Part of a small language model's weights: rotary positions, 5113 steps.
Each number is 128 + 32 x the weight over its row's rms, rounded and kept within 0 to 255. Layers, rows and columns count from 0. Numbers have three digits each. The size before them is the row's rms in percent of the matrix's.

# gate: layer 12 MLP gate, 256x64, rms 0.307, rows 234-255, columns 0-63
# up: layer 12 MLP up, 256x64, rms 0.317, rows 234-255, columns 0-63
# down: layer 12 MLP down (transposed), 256x64, rms 0.0745, rows 234-255, columns 0-63
gate234 104:131186161158110170084064122175091136136189139118099122102160103086185171139154115137118170087066079134163122165150135107148146095190129090116127123123110148103149104104073189089150127139106108
up234 094:130100122121163116147144156085110144120174123126110153145101170099136114093104126118134144144124095111142180185074132077067114098154113089080182098175112168160187083100051187112158132125165107
down234 097:177112106115096109128127155131088102156100101109074153160125203163135108159140106161171140089172128108148121160079122098114137091117107121113124073170200121147175098123178150140172088112116043
gate235 101:151188160071124132173133108136146149172101150127147112098076159159102200101099156117085099141113141089087079163126150129166106112121132118128128190132150052090070181131121138153129127108169180
up235 096:102120170111110118068160114159149134126057177080146127087096153167154105144110104151099101133033124124114060140111119088147165143081149159090136127134128052130152148144146118083148166148162156
down235 097:110121104132130148155118116113131104162135180086097190137165083157111147100097116187202114132137125146102115102058148103125160108168168134140135107135112182157203103176151142059179123169118121
gate236 109:125121139158096149083075182111145164149108175087082104086104145144125139192061152167140162069147102156128166115085143093089102117111098142122184127113112108085128136072156069118173120161117139
up236 103:129175093118143155116085114067118175122159108176095092134140155052146137124141143148130162042142096130075146121148140181093102092168131094136089117091149128124107144108166128148154111123095039
down236 105:098091131120156122183134162126175082147145180140185179135128140114100118175164059157137168116091117102127136134071139096062082095125140095113124160139129125138152133081137094112062088176149177
gate237 096:102111103075134168099108178174176188106123115118162125062130117109183159161134151160135121104141117129143111088181161135134107138132103063064174123128118111114058121095185093127091113106154089
up237 102:106155132120147132199106195086085102176147151120115179130090089179143165129126112170144113103174062135104163124103091098152135129127130177149187122072158162087134174143102157152096168150115113
down237 106:198145144111106122103156107109085138156191142140111081139057154123070207160151114129141191139109092104145139089121095069169185113094153161134100094164135137103118092105092130147110142144148154
gate238 101:174139091071118096140086180118146112038154163109120092151122113133123108089126126209119101178078103126086127105175147162139127157111163105124155134114136055172138082121172139113127130083155138
up238 107:158113046128074094163113135104140154117126161126127142153087160151141135068154137165161079159123118143055145142157108106143125147169189115111046153151107096171123111097129170112141150066152166
down238 105:166078168134140113114155144085122111103101159110142169090129094124103082146103107103170151124070054163177146078144175118066168123141119090125154114214110121083120112133130169118183103115112142
gate239 107:114135151078122131155178159127113092092132047124120093112129118101138124122116146103113107192172127148124146141143134181141134109133179067182085098085126168132206144196157090118142146085082107
up239 111:159126085218152137112142094141137135180189213163205174131156178166126114149136117112133123146121152104134135149145162121133150146152136069109148114184061119171118126119133143153124136102115173
down239 116:151124152085148139143142122103154095097127170121147157116121120104097123074099121096133112153071111121138136080184167136073072166137113144141106175075144194172087153120089081070178156141177164
gate240 107:160183138040132108140128122103102163152130092114161210109097143145124128099113143156164109125162130074148118107165125158168101084192172086160094122124143079140123092081069109102106160126118158
up240 106:140069109161193122171171091171149076127154116154148085155106158097099155165135107119104132202166188122091118130079122109183107084110110146126077160131163130133109121166154158149073084119113115
down240 108:135161174164153077196158144157129125147112153099112084102153158110133154176119177070122190160119087148095144138122147119116127155024105136149086106143123149149077162166156107118179101145116135
gate241 097:157154124166138146157144139161185104202147132163118156081121132142163082101103203110122186125161107122144172115124219143112163127126119148161104133164159115159140125116091177151103062166100122
up241 113:173111156155084111139106158125079128085115175088086177075088144125168130139141107118189110130147154087163150106125067086173126147111178145095159129065126143168119190075102134126146147117110176
down241 106:193157090182126105170098104101103115130121170133088124149138147145157127110117145137195101144139095101150150095184131067103143148119163198080143211105107136201104156135089103100141123134127114
gate242 087:184107112114092110111137166152164101090122134111115062082136161161117120113157106127073055160068130111147088144162105117133130155135093077100137119138198083153114110177107167150118089183176125
up242 089:097103126136064103087167094115092192162101153154147142151164098121172123146097094143094101170166168105146183138138118160143123136129149180146148134118190114120137131120162075163192206084106127
down242 083:138132151129149159130070121093161106134098162101158173082095193161090130154184142119130155149157128081175138117144176087086135153135132091148082150157124143166152156109113201073148053138129100
gate243 103:150080099087127097157089119105172097121156084129125137141070157128133095133163199104150176127108088171133080083073140052087159088154108109182112111139091111128155165125147145128127148130105069
up243 093:116184142088175120164131146133121100085156157156101099126094141089205170135119126112141122081091174105139173134127134145213126174103119089135143120106138100139068111052106102110097147165124181
down243 098:202097181118104124117116129113135159141112133080135093161163162162109129070111084103190098136151139153164109056126145148179161140173157147170156068132180137081144158139123154160118132180098140
gate244 090:077170142120117095173068154148175136125135109111160085082152155156130133135123125107119027146108139161147170197130110141155133114134187136132128120093137154091180074130171140118158106157181176
up244 091:171166108097157130088123103193142138153076110197131108131080111124138181140141098107176182110099138088113064109125109155102123199111105130161111183109149128089088171165176106140146118117170112
down244 097:088117093174167163121121158135127175124113164149141151134176163172162110139127116082134079165125126156124139097129142088135151106068126136134110148117122156136161188138111078150031203135063158
gate245 105:139088137086109124172097193123159115079144105121134149117108204164131123156139113097124144200116098219131109143095137127142182065155099151148127110149125141135138156106063166152135139183088105
up245 095:164107180067139124162151180152123149144105154152084128123098118152130146196054120127087113162103124103167168136079165141123148137170095172136097058119147128134124162154071132188133090110108082
down245 097:160150116157165091092182108069115163077161149128118169163167191113112162156172081153229081159165126167122108123135088091144137169117139106136114142103149154105120151096154085119155115132104126
gate246 085:151104181135100133108110118120132100130141109128177122143144119106100106115156171076119119146163112068138057175144184095116143122096141118181221131099153103155129154135195138173088141164117195
up246 095:087122140111076076084137159076092156093135167147079117171130097048149159097137123153135118112112133158172179097122175062119111162125105074133140098103077165112127147147085108113112140095104082
down246 082:192154137104104145173083073172132094172093139115179128067119144160125118127151134142147118180173153131128136167106099093083150097091174141107174153099194088171121154123167125151150147150112190
gate247 099:072099108169159146181123162074123102085132129156130104089073154110160139079171120153203128154111115109166116134103189089076158098134089097156132134125078152094119087077152093095114130109164129
up247 106:160127194141135150103107156172141140156105117140138149171159121106147125187058132086157130103159123158027112141136139158141135132105105123149182150124144173168100125119132182185126107189084082
down247 103:135105098124146203168113096138144048134061118085203111097072127164092088118157122132122120116081137118168136145110092109050102135170090128087168176114125139106111130097131139119104161153122141
gate248 101:138161153120081082160127135156092137218115175148130071117136145123137116181142129117095111149129108086152149103090165120133166047150136171187105163167176121154115185129138110092142121176162104
up248 101:101181196094143111131068148038131130138110149157120109114109183159082073142134131179096121124154111082153091126117077109079154138156134113157179122143147144095087160128099150141138194122163140
down248 101:144129161154137072105190116106099088075051101123117067111144157113131085178109134152152105143132117077133137114157121134147129148095084189153076101125161108144162175111106115105204120174131160
gate249 103:153077114131105107195121133047188193140159141105144096116153188139104124165146116152113122126123124147143158142171077092157161064152128185155141158103105142124125099113159109116205162123094134
up249 095:114119100104112134105116118107151142126106187077183089168134100127129169147159125131154176250139114090090140167105111124110125163082133194123129138147127091141115128124112157146165132042119097
down249 100:160158123120179107110151146152009158094121165146156112084156152154183048129130109125147143132162121141100101107131136146152089102148133107126148161115145196151117142131181102074150091101148094
gate250 101:128109114189081132097158080161131150085178072104149113148146157180176108123134082137129102086121118121114128099142127059058130101128126167152119134066136138147176143133156142139139110151094035
up250 098:158135139095108071117130163110136169133095108099075136125153118117187144106142152178097074158118147080128083156131161157069100162136132144114111129110048112158135072119083174071095160120167083
down250 097:103146068175160077099113144111155113128124164098134175119163164145126119110081231110082146089129141105089101150139074138151150114136081120103128146111136159152115142109159118120052187129160179
gate251 092:179119108148159175111098165074152109178131141039126111081124109072156131112105155201166107163136112155138164134140138150077190180134151174122141111172131125116143102132156173104154155166115144
up251 088:101165204141129099113130137159157110122079062163159125082088142053150120164118090101137173083140127088139092146159151115115138180094099135116136161095112132098119132144196161070156136159179125
down251 090:127110198116115125122146128134104130094136146134127104100095135158065042131144128144157153113166124149122171103118189059124101121126146203082157132119175141122123073168095095181183092105101128
gate252 094:125132069070148137140045182093166193173071136127080151121151178137150134135135128196150151119108123148170126144138097108158132136185177135100128161162110158123082111119142131149121132097078087
up252 095:115161146103066143106051159118098146173053141154154081119147114141102134195124123119106141122113141128117121197118179128136081085107145156167112191174127156155138173142161161102127135080117170
down252 097:142094166161130141170099176055167091103047112120137127114117067076123089155117135087107102081176129141129106181057141162121112113100110115143084123076152100148096133131153153120128084107095134
gate253 092:095120101154125194094157088169169080154144146086101132115147109102171145169141128125105175128112063133125218113099147089144094108078091213141158072147096122092132120142135143114134111132129155
up253 085:091132125101191112191130174108147063094120136161146101118127158156153118119186128138119118108150087136115117109150121161118153165115151127112111100147030122109111208099099180134063135103081102
down253 080:133137066167113125146128110141104134145120127086204107140151149081136104126134100180144153180160144178091169166123096125073148156141178113114073149099197111159095185131140100165190161135112141
gate254 094:137124179143109177118121135119210155145067169136197207108100185154156145115167132147117122137140207174145149134129089079106140112085134155138159124104151131139078086162104141140136106140146153
up254 086:133116127116100104165131120092049120108096154106125086121181146036113078095074104072102135097175127086123133135174128118137181096106140130153107062104144139095120154175116157096115131105086105
down254 090:124134097083075132177145099117189162132090070147161133099151103121078159127095160124106045172106118106116098183160100131151126142072135147147118181095155142109082124158099134157156139139128201
gate255 103:141079143097157171179156101110179135123091215130182144101140131095162148099111119139166187122088131163130179114166164141147076091114126140143124158185154141068202128113108123113147132116107108
up255 098:103133099156160164065112133170167096186137142105155157150163169141108097104146100064154102163136092121117122092099095145151107171193130146048151127065121119182147135109170121086099096131108150
down255 095:071122115122182181148090107075100079137146061116148144110102132131117156103096100086115141157119133107167084147097129152140237077069106094140138124136103084145120162112113107120144163101108093